Weights of a small GPT-style language model, trained from scratch on English Wikipedia: vocabulary 2048.
Each number is 500 + 40 x the weight over its row's rms, rounded and kept within 0 to 999. Layers, rows and columns count from 0. Numbers have three digits each. The size before them is the row's rms in percent of the matrix's.

# up: layer 7 MLP up, 768x192, rms 0.173, rows 298-333, columns 0-191
# down: layer 7 MLP down (transposed), 768x192, rms 0.168, rows 298-333, columns 0-191
up298 098:477496439571494483431489507499536526467468518488454430497485528489496443446496446526496553475438503502541536525553461529550449459509471500431590508509528495554418488490483485478489493476507513444494502546615566457474547511483515457496510537536515496545481486499549482511508514591543490482497563411530545504468514513506506485531465492439587545457526460462409524501503513536512498484452507490502455522464550533456486516545414438445564537450504452466442559515508566473516487447498521456483482521545588445573474523481492524610561478438531593537449552492507512450519466447496499511
down298 098:481501464492517452418533406437497548460521490561479420531535508520498500548508578479465608544451516570476485553484504522489453452572527541500482479484457545425465539543510504461463527516518519455528471507509444507514482474440479502477546524462513527499561508446402492446549519455458513480496593530441516541461509496495412489498491517491488477415509432461541532511506459469531553538508496550522527425556456536527556497596512527525492553546505488508496559470520523509478510510461435485476514463545436478463575567494520494502475578573508424435553522536441449523510477484523507491
up299 101:482515523479439470414449501606485489522478458601513485505435549475462497490476497550560458530524525534507453508521515410519540498497540506518505454493483498467562536508477512426479489486491492540507510526521527539493568473386563534529592522512486528486545493482488548537544530559474502449487532473479545447491476595413522519496436475495455470533476503493495465496552553484491484491488509477498499504487493539396462501579433413519458478453436410466452522444528525533485514535519536535542540511561556516500508520446482544541453503479510434473494519494526578457532459487465495615
down299 098:528516488491528530407511502459422564446514521434515429496472526537514491511569555456438571516496466490533499517543470610507470497532461507473582483514500473480468548483520475510663530500493456431458548485482480488516463454513465504505508507539497463492497496497486441464466507471533484482500410509482539527505443366554472489511588489521527561469561453457508543533473504467478482541508480531466508512513554492520569503504482534477497484552535517465449517621467584453503562509491499473523440533480453513460500458549499553444513507461488498591498516509443492501551522528489543461
up300 103:509523480457468544459514463507479541467482513533504503484491532563584521491562537590480511517486493419540483459529518483523507464458570472461480497611506451511426484472447501485469466533511510469532567491479513542515503495548548488533509597465625491534458483465586452482506565501459499424463489524450480466555615508469464511468501499430528540502550511524455485491514485469485560498442561500475478508512543502462528496561503454488492519458452397468575525471529434516481488521515564525456467586538495501484482519479499493554571451430493533548464493504488455467481452482457426560
down300 104:499448482504525504500500487457469559468448554503476502468487511522562595547483494531414467497467432529509475472501462425526457516540465449500447505521495455569377542481467502455479438507560541526471485511543514535543492467574501533470487495483510496519477530514530529534510492570499425477562511535432513479448521512485528472543489509523443522533505464464497493455489557425468456499535623532503519504464549477448501500462509544410495547491458482562520547510481481558430498628508515471461568529420485487476552462547510467514501504482544572479475431505496503433517495546566499586
up301 105:502527487559495474454510524533507504397536444583499441486464463464485555448502478544511562474493520434568489405544452506502504492464449525495530501540522459457532559468533490554476482581480501480457520538556541522553502463531557495499480558488460532510528495440537471556471537516460540500428507499521537500521521497526436459517544540499514541432517444433509517465531521534397494467502510521547561545497546540494439464571490528515523519565453533464460475526522589487478425494534537530468522531567528492459471549460423429524500411434502463527537526542482534446447508484505408546
down301 102:501428514516532474447508526508531494484463550510494525514427441524532460509517560533582589513482472529474533480415467541524410538534517567499512473532495566546532488470554489447530522465447501477545454501510540529512542596461526462542500483532547470576548502500487447539485440451511466462499508502562449504498408478488474528478443555432516546487488513498410500472525465549589493548500499486518512463473484497455461483523445501455451473497495514459511533496484517415559481495487481442394559497613488464435566453516452513514501573533452587529476504479527508548515505474511496555
up302 105:464517560476520446414543490563495514412539509535492491470491500455466511436465442446426482477452477458509522485550430491536473500556532478534488502469495534513497463493510439462492505540567546474535491535487563577443441468510505407498476500509482469482521496450537499511489488471510518460488592510521522494499464521471414470512462502431549512472546520531462560404533519510549501561535496424460455552517542484518426476552492503487540583477526490558476532435498483512514474463503494444537471482535504550541505643514494535536581559511476585573464468485448528524535568474520488502
down302 103:387431530536525492460509523586565496507481600500602446543533449475469474481478504511508487507432497454503487504567492458501437526498510537554495502497496504502510470465560541460618520496515522508576585554498481539491451442436544491490513477505486493422485495533516510513465524403491501508539555446494567510593482527506473490434515464533500542432490585496467557513499453536500517543524544471492476473508461522465479509496480528489521499406542488512528528495474537431487485329563447465518497518494487435498486526427490511558517462476489500487471498505516501483540509498536476509
up303 103:544536455482538405502550552507533534549571476503498536515485505513482423424500457521554519553519486472507431543503451540526510540495449460552519522542518427495454486475516467484487575528506513444456503536601528502529562543598510426492426517523481509532473525481518468576508438496553523446487551432475437451459543489486472493470520504489452510493510513527533551523440466504486546489527477445583532459463523473443476527517428479472462487536496488530453500506524510503531381453514528531479493514593548465583446441511516538449508462509488481465448534528511488410530535416490534499
down303 101:452525436478461451564537514583549466567504571498522409530522463510501532464503539535423524487433513443504434524477457501528469538526579541529485482471542496551501596531507472486443495500471514478492543540566504443514519514547512446493496486404531496574540508514471478470569505490514532442512583454579481501491545478532433499521478441435514535467480491484495502511546438456514549473528455483529460476509485462493487425534483503473490509428585456523596516521517515439486529439531496485547441559512495484539524518515491466447510475439519429511487570448541567501475462415455512473
up304 112:522459478475521515482463437574462531510565469532403532506516494543484437483560493519532511492498543518528469525503479533533471493521551513487509430444536595537441512569535473485434429531461524437487565453561543476531541522524525532442437552537485520511532423479491482600582438468476513433523534414474560548517608514484481510478479429448443506475485488483502494501499471471547490521446438516535546500540532522500447547493505486474496473502511479560540555461540523492501512478520584526476502491536463452528494453508438454566600537504492488492569480529479510427532440490453510517
down304 108:552543532449539459494460517424563509479556518511476492535489440565507450498413520535483456500468500469505476538445505484487540435556460483530577438430456479604519545455524501498482518458533522506523600505422515530536500433456528478577460527536537464495500485487520519479470462522543471528500517531497480584521500507538481509473473532491527540483480473509513483526458527558480546455519511527512506480442435558553523484515487431424588457397498602497548502583438520515479522467441501522545502560527480434493455504461552518517441510542496445483545483489506428446538489459425492526
up305 107:505561497411550525516419406536498591477498493523461391477491440543555503487520493454578515488475540549501483531509529389484443550547538462514541452505477644541581453550478539546494498480518519489471452544488540521471522517482510488447563478538498532526552505514520493457546519482544542492542514433497505462459522534479506494517441511502479507526477418422524607481524478461507458466469436488490504555520491519537552472479516439522421502438532455447526529483492464506453444519548504543541512545532449539492509488511468461509559531466532526533506523496482495459474498466474426535
down305 105:542492434524435530518515542516436482485550483549454547512552394377533544448489499495499608516513538503542515497518510446484409493466458495503460515493511493534513435510513512515461486497480532484470482582468545617485504491528450572514540468444485503479540540519548458497450514531546446439489489502488440458517459530524500443520575543548480397481456512483482536523530471506442496535486494498438525444522514428490561474502534488499536568438485568551461464478474563466451480563536483509506520500536480467530547504475550495471454513537514402456535491525543508477570567451496497500
up306 104:525496572582449537528439518547493473502472468530536516563502492526490500483540452548517522539459447504539464453561508442563545475486570498486534457455539545465547507519514445509453521419540546530549581446477536487479492513432473483528483535567512497607527538517514476422518517520565544501462500515511492442502548512429477485541536578541457465575494433443526555565469500414470526453486483447520540470500472461502489489482432437488526466564498499491463510448545523473421469478518486489450468532512480525521500472538413512484519438442529524505441502503484544498531497450384473549
down306 102:521477542507571484479522536498485556451510546487577528515592475484478507457527437495482513470412482557529503559496514516519420494398556513497441521474494519446472530544497500494446510519488535532516520473431375523501490422563444552523554461511451497550455518486483502495511488524551537547487502426518558461505491496539474558461495481576490452552510541483521537531525523504499494500527427484512463479429458492505453498550460532470450446477542561524502446531470540492408435491558417464460484518519502485496427518482537459527529448497524470604559558445500524529559498510422488524
up307 095:508489551490523457485538460503505490523558526527507507440491513555456460503498539533491496501513515593523492414524525488481576467454508448549518453496531472461472521496498442441483457508566449460469535491492516546499549532520495516540484492534510478494604444465582458505521477513505482511516631505613526492564519554445398466490520513437469538476520513438444492461540442436498470527467453501558457586502512530470538533509458461451475469528447478481455562469521522506493491569467506510456506643428523485451498473540480477527514501504479564497438498583505462457493527494468526543
down307 095:457497512588506454534545495468467540532576518528570507525487466511557487528516530487511445512470480396515503500496571491487555512534462465536522478464476468465514517528499442485548456468475535409481471484494497481506558477506445493565528499487419481505527504536503519522548496452418434568528506504413444525452549432473503450451475431466452518442540468468544532512487486523534471506524468519539467546494548483491546517528500453456467544511608530464504494543480548577444566499406452471448515441522560511575509550580480513472484479612546493467424507532472524499527492517449471487
up308 101:472502537414509476502477512524493489491499483476510487513464547514472458526547441534474499500503462449574503486576519510478604483531498497489477480507463500473444486509492490495479488507480424482573525551497456464431522524486440550510437456550426545526528446451446548482585520498485538469473529389486516510516496506510525530507427457477584508495588494579533504553498446443466540474498473515421452562453506514481593537585532418452499496574532544467541543521526482488418509552581550516572546506504501492497512539435483477493482478498501432516504544471475613517492504463494492521
down308 100:536522534479525530518471521406602468505526486471529505535502498491575599504512420490507495582428525498484523527585440502476510592496513464510519588564520517514506501453485436543507457604424521444528555488463495469483424494535532548541520473467489465419500528525453474490450580489457471501434452533522508475438539468462472516446508533501456479500446462517501441545457444450432574406533522478464494588493516436540477472463465503489487494553496486457505528502485506525530479479532479480513457473580511498518522426489509514514480478503486476466487477586484489503569490525530443526
up309 088:577503449374474481487592460484390502473541423427523529540540469440477574501479425493497585457425516498506490466489490468560475496466485472460427539516483566537494426488546526477446526557558440510516465562524490570594538467481518499497494505516372508549534489471485458488558491538526567504526508564491505536542579536462444476509536454472524481515544519519473559531549499437485508485465438516488476515465547478482452483540476417505527504519473517538462490483544474510505521498492516482509487466503474560472514571570533524504539545495483474468522521527508452507567510505536507512
down309 088:502528532540458508395521421521462583468566540526559514507518458427523431498496511475482487486584481600471503485526449530507516466519517549536469448503516471491511465493519572419551450569508503488491468453445470485522458495481513534531520567459527536462543525496509494529464556492527476517502424478482505492548448420533436520490494467478497538454570556502500492462443411548530503521496531513490502417461529530496572452525513472486501610447521541541508502528500479520546542544597449458496471509465446492509481451495540483507458509533568533459577448447556420484479499538552526475
up310 110:472539569501576545495547503531435563486484527598472469499494523482515503496552547512548515467438474466486489483499544455493552540482486550475463505513529483545529493526484497446483538489568538467534503474510463487508501469489484353480466502516510546508496470496552559461537496509457536458523503447495498420609432519455504500479499525451464469485493484482417479488478439482494481427501456433595486577469521508468547576522436478519488461448432416488472522566557493549564486531456547486524463520504472504481525596594483455507486524479445507540477519496475575470522432506546540533
down310 111:538448478507486543530535527436504477500496508531494445568559447511518545487574525500441504425467508531528496506510509462470490576492490523503484493516482568531529485496572535539521507514444547428480496463499415516518494538578501513457558385485462501461462451524515504471522483459487485492501513499496525474517494455499486513545525502476502511479536467602430535471516473487492447485576450524493458515413521566551570448552433481533527515480488456480417473584462526573587536488537462515490501407465514491508515492531456465427461480391516495529476536566439503458587567507472547486
up311 096:465583445552432392501555512613515483523535525483492499453500414459481493568457499547497544465487482485490508532504510568524472546486485507491492510535476535516478530449485435434488471525537504465454502497528496608525479485472528499535496510527421505489548450474504538508499459578567506521472521443527494516470533495521478576472462552485467554473466589543460547479527472439431427470515526428548501493483508458517522444511470471497492506538488481544526431436441504580519430521465458466533597476524467610490493454532460563526520458412519506527468515524487527507483481500504467550
down311 094:522464551482464533567550522479564431444431515414461492487503483489496491492479463488479546496547438541507510513449523488474508403478485455523593457551507493478445422490470529583587538523426573471454435523571509580519507545545497442480492520571513500481477560563451467517496435443485512454464468455551467550462559459483525545471514496493539498554562455479469596498531457495509442475512489491448500505437530505535472536420528531480468524504469475432508517495513542511497441510522466519513552454573474520564510458567521520522507532512505553479532548443515557489473482450494487551
up312 094:542494547392535538457510464478487556510530452474507472521476564510485509533497451489522455475475544567472547506476489546503555496503484522497414466515416544518510525533497458528486468515602490541531527460496526486503530541493447446476517514504525490531534533454530444571504522575520484434523589467502499438495572473494526509562496576434510521541460390545457534502513472440540435527481513511474492503522473471446443565547470484517468567464446429473494527483477493527545479445501498506529495477525532524529462501567519433496507461466506430605528497523497519504487495456492453658
down312 091:507585437445506538586514483447582470514427521578478522531507509454524447529508509499482498453557462529455527528484438457539517472512426550466534498494507490471488536486542497516440501569440518457516465485482447472440507564492494491510458551437483495515583521487547486429507498426482493498464481590521471486499524507511519589453566449587460496464555557495524489473438604516462512547520505481483530540474489555518526457445496472442538452550536487460498531518464491554451509591535487494530494495428496433525508533506489494554465529469491500371490511501497460478573507444486475546
up313 095:434478442406536466460514489564455535475485522460512506476501468482528540459458478468458510401436551509478510504549456516518483546480546555437479467537524504415508459515504502490496483546580423499598530460494525563568489561434524463417526552486506524499462483508558568499560507544502471530541638538530494480489515473482520503489514581529546457470477501512450467560534461440480430465459535478492470482471489612521494538467495498455502521509472488497457578506554468464457457552518553421506515515511568528504518514514532487526512523531451533456470576499442497502501502468509441488
down313 094:531565517455441494467508576465536482489452460568506551529457488532493475501528491487505536542549454503558491541528481526478498431475510517543525556491480494478493486467453520497685483537514513452449523583450494502447540519450536549552394533479522510434534535502471425534463528510545502492387547501485554453514468484529488485490473494526464519550528517533610508478468469558508520458463476533494514450496518469491477447572519436536457502500552500450491480507509554491480591467511486552546480530468372464480458459500519493457507480463486476537464453466525518455538527514476548492
up314 094:501509538513475438466530511581543553497536424476508508476452458545553458412540426481536520497524421522563518418448500403504505505523563475498555500494546595473526541423435417516511516428508472499551498506565536469438503447511527423550532521512484494506450527475523510478469441498490442517569474490540558458505492451462556491462538553493478412470492465488475507506461490513490505408473496545549510502517558575483454553509449556436473493570475472516563494526549535505468453518483523426521485525504502538453410473569501536517546543497483493509520525503517487456478502486537538538
down314 098:507454612503575509505398517493416542467500438485557461494520484486530531547513537553488465485535476534476501511584547564555488516521477473517526507467438537435527510508491569500594477536421527498514509492485451462570444495482436511542488462530520518483462500439504396516476524489488478511532381510527512455491529526486484518502480487482525493550532437502502509537516480454487496506558583482454554501468444432491541464468525595487517508587481537499439613476527476511504477463503440517495486536489484487464402536506481560504484483502521448526459534556449495495487539584477492457
up315 103:520502423436594501486458501507504507431487516468504511495515514520495516522501386574448513508503483584520523436488482432508526546465482468503475505517538558506465551509502485526505557444513459447533540485585451500480533505470508519500495522499485478545480482487515495484523513585459487423520562551472570465529503565501556550447449523558536475517478492460460536501476516491558505409417500440487510508425527576534500530613479529477524500464502507506419503523485541515483506525502547547545512539552585467515449411475487418550492431434530477491486512441426466464491453448440514514
down315 103:494454483470457492434459502469541485498551509478433488508505505454422535480475473565479504411497467529484559563541453508502474520531510540461463570466485504463486518524544456456682513482492530451466568519576459484521518485545521471457539525497454496584450488512486500487486511514446530561570501478589532557494397494455511545513522491492553465458529515515529444510477469416474497438519520528556484497487482486535482541539498479500473512489445574542516505519451518588490510543500516499493436559496519499551454477528438553440459467471540478479555525457503523487588472458504576533
up316 103:446503535519499544486534488575506532493459539541405521530540436508494492485465426503460449485467505602535487526471516516607516482430540499421511497454532514451498502476450494479495535469527525561541488502462456492479484563492533530489478507497557496552486509405491540497498563500547502479553502484487518539540505482390488450519477582518559484502537486449564559506487503456400487446461476539517493480439479550492414504485455403472470409525503489514495533420519468507491486507506481551505435481598545485569475506535491540559602476493461501492543517531443476473520520477500455551
down316 103:497532566528486532499509523466465512508466465447378489441544503487477519525504485528503557596457555488499502534468482548438467458563492524513490459485551543457476495541529509477568468488509579507464501491440478481450490510509398534489463422440519551519458441513444483587493510542547461539562521531568614527489522483517546547555497423524566468554501488513491492526503479487525485528572547489482515502490472437417522542596508510485538506489536489454542532535524470477484554486480548473403523540542419488464469514486555482489449497453471489417513488487530499565475494495478460427
up317 108:497495500465570485495530475510467490519530454493443465511411497490581465532511451529512583554441495415528555479549443509499476551551500464524492441618466513478539499579544442575446502476522457450463459509487485448474559453496511445503468452538491535539450518513547469466524439540508515537454526445524543458524493511461430473461488518494461574549514471540486489509477393479445509570516486454507453449531528462517529564508514548529484521579481530474440468540555478519515495483490552502534475495475477526466515529507501556553560478504506456533460594557446467456471546458566523565
down317 109:476403474544534464498469484558572501539527500514423536453412425456541563394501511482503431500497551444611535528502573463528474476484513506425535519548514480493471503556502501492436496556481422497475458545447563511490529455397432467518584585469513553513519514535499509534507509577460516511495471443499464469427460462512506512544513446533495586532485481553504532481493506519453448571533509574549508423491509488478571556541515512552471498502518469511467429525493491502506498514510532485469499534468475499439512553495521496514443531539497507476486449543488477503468496468512426512
up318 102:541517473422423425500494518515498524461508479516516459517511619469476451439459476496469566443475483545535547501460542480538548482442499483411494522524593468466523540509443462539439507491523469469591524435583474489519546569561528487551512516534445527480589497477505483501542467465546563510466563427498470479551483548522511512512415453457501537495522490501462501511474484522530532527511570530461425449482480530542469530474496475529525517519466542523424503471480473453485508462499544560480519478478495473605529507474575547499528445439460497472483492460538548416452537473533481553
down318 100:568507543500507468486494490529449489492516488467506442539539451452501488456508477478529479552440450497544552478536524484522455458515467504443478454479515521478511519533526470434415448498532501527488551481559429520415436481514531417538466499535527515509471520593508612534445555504486485498470517548498526485493404447399508537458494477569542542550467491557582473525511481531560463482469548567530457497522468502485479496407533530499498474394505510542532554581560487542496564532507464502435472481495482506528462503569501473490519562485576475546565471438468491475465474486553518471
up319 088:517491422493512484434523453510494517488533559524516542439528486527565498506508471459444515505444456531530503555537481568486452504534552506521500494451514573503470498457550515452432527504527542516553480506469443475526459534479533469510502508503527537513530473514543491498512484557501560498489525495503461494584534568541507419420493534432481418443493446498518562556540433455471460475507422546494472571486492500371499573527462546475499537494547447571532473521577528456446549479510539526532558477554460551513597439537477518511524507486376537458496538524446480493483463508456496507
down319 090:488522526495472525531448460462517479508415420505554454546472535511471477441580521491490449585581489552554475480496455550505491485473509486543525592527544506550562494585491501511507434497474523485492528463535485500453497439528528554477518517532452515444496411508528623520432504508426459530494462500555507528453523490482485446464441482527495444473482497462470482484476544509511519463517536566560542570527460627549534512492530403509461498453485538440443502523547475497503476541507514477509471535504520526542533501505460488482416461439547494476473453500517467444484580471452561489
up320 101:546516490483429477479386512473504494499505479514550535447463563516500451515410422514480465574505426504573467555458429540486455468648512464470545487480560529512517463464412464575469479485587503505551482473542516494499476588476514511521510464535521532452542519503436507535497538512540465518468519463595503485553560535472426477444526498538546458482468468555486519542459512575448492474489522560580519519519473498512461523504470511498578426515544468448485480449490429502506478539508538509469484477515530503548536515461505542533508417453510512556497488531475478547528500489514480497
down320 103:563533416408499470548498509444541433511476503495551438567553475497514485471422488474529469458449439528525484503535470529457498519500542518470490480457504529494580558489456510491422489500544556509466541498456441532493469561460469489473532544469557503495523518432507485510476491538476485467428579486479482501478505438513441515499527496479522571478377470529509547507551580521479500538573483617562530521470534487574491507484488472547505500499455516525554527487515520518451613462481519497521526532487475537478530562499514474453499477409517474493576462450541450521569440458488447472
up321 100:497492509470503526494511530541539528476531528528544550486489599451497462478465486539579500560451499569547476518578505473443526470491533448451530526439431482503525414521501527555414452491528519502612570414506553509500510581545537487512482422476460497542537471453549423540541489448460516539521475430535464491481504485476480480456505520469573510426514535516526466544497464473416542492483519529541503510514459491506466487446448450479621541497472533520482496471507530445485489513552597547504468550502447488511533488494460493530492576467485537483524442509513511457481472507470580566
down321 102:569500534465486531566462501413561498457477491453459486475492528490499543464495449438538474523475449523468484532401506487457445477441487501474492492496547595456437440591494511529403439507465537539442498508500526517481526426523486505534459547461528494584552553550484505457522530494501540487493567526477536565552483514463491477535482546483518506453500474515480498468523540488465530510473531535427469538499519466497513505596592517512480620468466536497519488496462563469494539445487440519537448463495470521458423528491495409452524495515575452562509475509559489484565549461481551480
up322 102:474495557491479504467533517544451565470507483585532516478497522525521499429533446538512523473498417477540508498482524492507472514542544512507470432536576485553551476536549553535439557432604567473523509523487507524475515471585539493443483558527465523497464445463501505508495439455438505526438498473562458457533525542439557467457546555483459501559478486498493495525544463491521478473431453499483405554494525560466449461484504540484542506575491490531490480430556508448462461480441489432516451454522580536537488548531476539527489476501481622477514450509515553533577518471477435520
down322 103:481497513510543561515439522455489483502452427549492514538558536538496515527501451435477552523519533513568504453491541541493484440575442559482536420553567512540523522526444515568465524500568455497480594495531486599527531481501452521479462511489539520498447505550482442514491511481501413517558520401580460495479372445472506589497529535529458508492550555506475503487537529497508526466505568504503456552490482526464514501528490455489520514523476522437488468469434508478469472539480486491439441432480529492500460456545446507487549470460508613478460426487492542549528485456463476473
up323 102:497575505509533470419443468465440452525473459508529515433455410499551486454512485496485499530526474540488496476547528529531588587534467509530517539531515473461531454509512529528476521428523501480432469501560513510516549532455535527559552528480527478485563481486522507501517426547509469563481522441471526471538540496512547491428488441496473497470568503515485522537568488509497560484561500565410467475524458457565528484507452509567585458561477477457460477514445509444475495532439446519493453543505492561527550540515441438487472430459517542439536470474446483484526581492417542585
down323 097:509440507505493570494499488524604471408520577505467528518523565480478507566545520486424503468513558495486480437499515447500404447494546498473503438470485526556520511470472490515461468509525514509560483480451519454486517453505529467448460458558454527448449513484457528488477563434486514412429453543507461493557477549578446477519543538497561498479492463473497490508500469511523473474438479514498487512524524540488518528548475498473464583491482493530466509456550556461472523520520531490492570500489504464462541500481516599473561514545473477561450504582499497415461384408592535537
up324 104:517484562515412502499556486541425457520517406432495514449450574531533501587512430540541495512471496504526483494529487426504458514537541451530443518560485447523489482457544482483465516476504488454555488529530534488513526540511478463460502572490497517505495547438462457572519514584557427431465498392506534536481569496522519482444505448525500454480493518452514495549531504521537437452498492538541536484514556488489509493531540523401585475535550494525511547509564567509548539495532537573500478507508499407564500502476503465514489422528484516561486514548474535496463435441420464485
down324 103:504508474443522504535528520520530418584503468519500426449534472458469500512501481534501516515482423508536541568481469517509465487460534504482489441515411499493478477477572478521551449500484531504511648477537436508471485576554487542529469536409520546484490468471529472549437548468490510441498510488527492503461439453545454487486494439490477441549542538482499446528544562487550511475440492474556490496525481421452497452451421523518483525432561501548578502555505521592599501521488470469446453463540441544470455523502540486536541485558534533546476467530536487513542480464460548478
up325 090:599523457468463474529543489528505498505501553524460494550562583571468539507482502510417449470442529496484473433548472462546507540503437554479554496468449615520541510464452467490438491418549441433478546443537463470555502518526476467454512515566540479575527515455548457468490516595505494492493484532461527489505541556532431479507536453426583498466543536498517552521442440455473482471500480508495575521465510471503505531495456488503554529506437498498460521531543475479413513497476430529544476492477561547541563544496514490571544479435474483512446451503484525430525504478510493501
down325 094:499477560515479445473449465444531531447467507515509440517443453417520462553525508470566566523495487494576474481452515533482480511503555566548534570561522524520462577517491558493498441556486484484479493521539542494492551534550523587530409543518536519449496535576414548483440441532406452495497465527501535595494487466518504571476428490508509527461553474474506525475506478537529411525551504519552530505500522530428552534501538455479476508456513471491527477512524522476494534472488521538542419496502431417477503445491506488522412480430461483493490545427433526485503555506539479512
up326 085:573600509530468517477531451462499574469554481498459479550514483512455468474533482459470469494447466453461517410533444518532589512451414558524512503585519624498542456498500495462467491494543515498524503489482533494497463459504478532516452532449520497544532488504505423529497469519521475497540535504492423519558534566463471455490479452506447406523603539457488516556535477464444461477495488489468519493508482567492518451479482496512436515464495414495524483502498494571523466529463429523544407487496517559530569515518555462567563481488503502444459475492458575542484528522462429523
down326 086:512512491376564490640500506378535490539460490412484498448473499477525497519491538469486511482488490572489455498530475503409461467473496556524513500491478562540526497420514496514513512583478546469468497588494561475483494469501548457540526520543505481505558512488441571527484481467513559468468504479502526531503478522511503586482449557497490484503464383497514509510551598484494516459505529473490519438446426536546481442550517502517483509492497507520517486519495544522587523533437526483491484507586373533418498549471501542483449527485506510478543478512498543502502464489479519457
up327 097:521549458528444496513419510504493480459560519552535488490521514484487443500497471566516486543466454463479571450494459515441488476512491414465509458549546504579471535583496483528453550485608438549545532498483494519457520488560523481440536468520512538533449433459564497478501459532489426427481482493605513495495550502475489499502509557519492441551567525524469529544470473450495442427425431502536454578525485460451460470494515510495497485508500508440486495484554595512549409431517577494527497551485583519535518495525489516503531548431457543506505521503508474557545483498513454552
down327 100:507576537574466598494429569445472529433452470526530472499529490433468519558533539515489528453489537467507470485505451586558507441514469522437541503545492476463500468436503448464523486497435457469453530531448525559540504564556489524477485503476568536501574554463493477539506588465502458494433481520509508570454446481521495506532515499472464493517586524558525512482495496461588502483521491510498501498514503522447551548476439428567519420511443488396534430492431510520468488476528508550514449527506485464572535469466490531555529485435452496495519509442525522528464550501486418487
up328 095:517534489485481471520513473510485517481522469571500465419466465452513481507474530548607567505493448535534551444481527455530520480491490502427478534594511521583548427510466488529480491509468442486502532514477519532536512473545468453564442582487492553559471463485480456553462530569522509486511479546570511484534447573469482531518486585488534579484530483565516505463500491444483456423456522524534528558470417475544537507512387514459503469482494451524521526459561555510462440530562472438530535510534496554525478487432529497508551526445464495490503618456455517481442501489458515499
down328 097:538554513491517538548497489412485511470542499511508461466549494431505447490524499403522457418465534430517502532470486482542520468499572518501508423594515515447582442505557512508550477506481516460462409511439526558508511471546506622482453573454515480508470514475498427496509488551545491547471512501481466540483446576569485456482493527451485508510500566532555513458520466427435445525456481544508484512497490492519462516474425470496454523503524533553523512507488496526460549507538504532505456542474539408488502599464459462522511459492518470510574524548500519543499584462550511416
up329 085:506574491462473487492494447486428554502492390506589480470497477456503537528540485453505514533470422473467547510419509503489569550496516495462512488578502460504510442575517521509428513525569441448497519512520550495497497523535450496481517434526497515515493453463505466492507509505493439469505504532575542481546490516520540466439525517539561472517598521510520496472582538472521461517411400505524460514529462547466534492436509483504511483502442452421556479428494609524515487487450540512547607510496466430564529487492529556547554501445532549490517560428530481514525522511531488497
down329 093:502512516521398551501469572474484484506412496502528428509435508451447536532526563471526508464498540548536507549520496495476403473492463510454574512505496519532534464458527547447548506541504535533457536444548508491506485500447483449527492540464538485515577520473542540562509512475499483474445413519531475511427454513440399429462545423528533538448440549521516438525495534484434526501541576499498469452552561462514541542505436462477582494468495453557520511495432515481536545537483517483549480565559511510516465510490515467465479530468510517558520540441525440526464480505521392518
up330 094:440493519513463521487580476547537513480572537538404504473416447546454462484480470504574525536501407547556510471512502495531523556550477500457460515519566511485509499491519534470487494512487406429564546529510562530556530463483526487501512572505505487429495513484517499452509451571514505534476518446538492465471522516499426540479527502462517429521464431484494482471486494527445526402473451495545542506518543503457498443490425483450494527573459486505502565531561389505474461552465473522478483544592545531463477559533528527517520588499477569490548436512499483504446420526502484480
down330 097:394524469608424426399538499522499518495536553530491502469448502498467488532496577520523523503560487500491490464468510471474541495475536478526448506494522468479517500527541489511608498541419475541492537491533525510451506530399506461548606553502464471496497463471521507458504499493567473485518464534478457478543577526393504516494517482485438510494445502487508518547491545509568513500538466542442509467571481541451525513495530455531528536468497467464508503507473467480571524492481467523455480480520483473489460484480532558514475546481503499526490446502487528507422497710502496496
up331 087:527503468480470547541514501506447544484562497498494567426442477582535408546501502483588502534492517535563543510497473445487469537569491452488547471515515567526514509491480400477447515480496540434468552591506516532452506492424573512535426442514457528510532451439489464546493491447458530520541520469457481517508542493498502543454497506483527488549455537500501554489494498470565477502462473534494515455438460529505436515587544479507509501479517510485514512440455528469495525480523535501561544435488497524454512586454511473505446530480496471673586517486489455450432502499529528506
down331 089:542494458438501557582493525425472507568566482476488496545566431572458494527509610508475428537449514513532406537469519426479470442482468532517505524561561484508454496448580492425491513533416588459501583479501487553473496466432469500500499484482520536500521486515474474480477530454523525460522599512484443528471525475456536549489477437477478514464468478432522506550551489467512508464505505559473450469503463490465523465506492515571503510430468501535486558454463449538452570464539499494495510486514487459551516513523504471540516551488441426453588512494579507471465523489538554499
up332 128:441503500443543500403563491560509478502458465568466483395472527551507473514461493513493489473465475535464532522568485525519500467481500505461521482461556478497453394513390505447485516493636526521521521563549463540539493534478516535466522495556419589525488529518511494484552499464534481517515519527497518480569565501495493471526477483509488505458573568509420549470474506559495543480458506527513500446492543477532456456488469476433529466503568426518476515430498480545485448560512452552507490506544521489568440561488466502594527519508459562470536542518463482472529470426454496536
down332 118:486557499553412520507520489464495429509488429482503501509468521524569453460452492479498489452489503477454458432482540459497499448433481474488501491490496501531516529478496487402493497437502483525461580565562517442532505453475403594468503485533507551526474400518565559487454457490515522490505478483503516467548519541479417505526502488581529492453461563536487528516481511595512505478511516464500491521479613494457518495566555536487473477477484486492480454478520565497512460529543452572597542541574512491452475577537468485540468503458459531510486602480522589518508491540530448475
up333 093:536522520481535488499497391506506540491594499506478443433485555488528527548471459527524597535495479525452569548524478480450439468524556495530534503532513490531523504476500380485462515517490528425519576478457486470537460553454495507425490466446444536478474435390483498530552444528520474458473493491589529496535493514519518463532452476510501515501494492527493519522433498513509522469444591516540554589462507544492504451530532562539471454489523519537544464497609551427429506524494522557516538564546481515530503485524482446540557484470548500455499513518510572475458536454466453507
down333 094:587460484535555521547490534480535456557529495442461519526504570454478519495457462481510506436488460526459510549464499525460538483399524440516495484439493488482527446521537526551512481528479528439478569379453468411565522536545508456544464520476497517489492461472471424445603540461479527567495514522526460516511446485469503498450529471462568536496527503546540500504544520539458499509482514543524556531503525511471519434471470508571493473467518450553467506432535552425518548432417486540485534508505472473452554579426509465506497536502503496505442430523500505500620532489503487540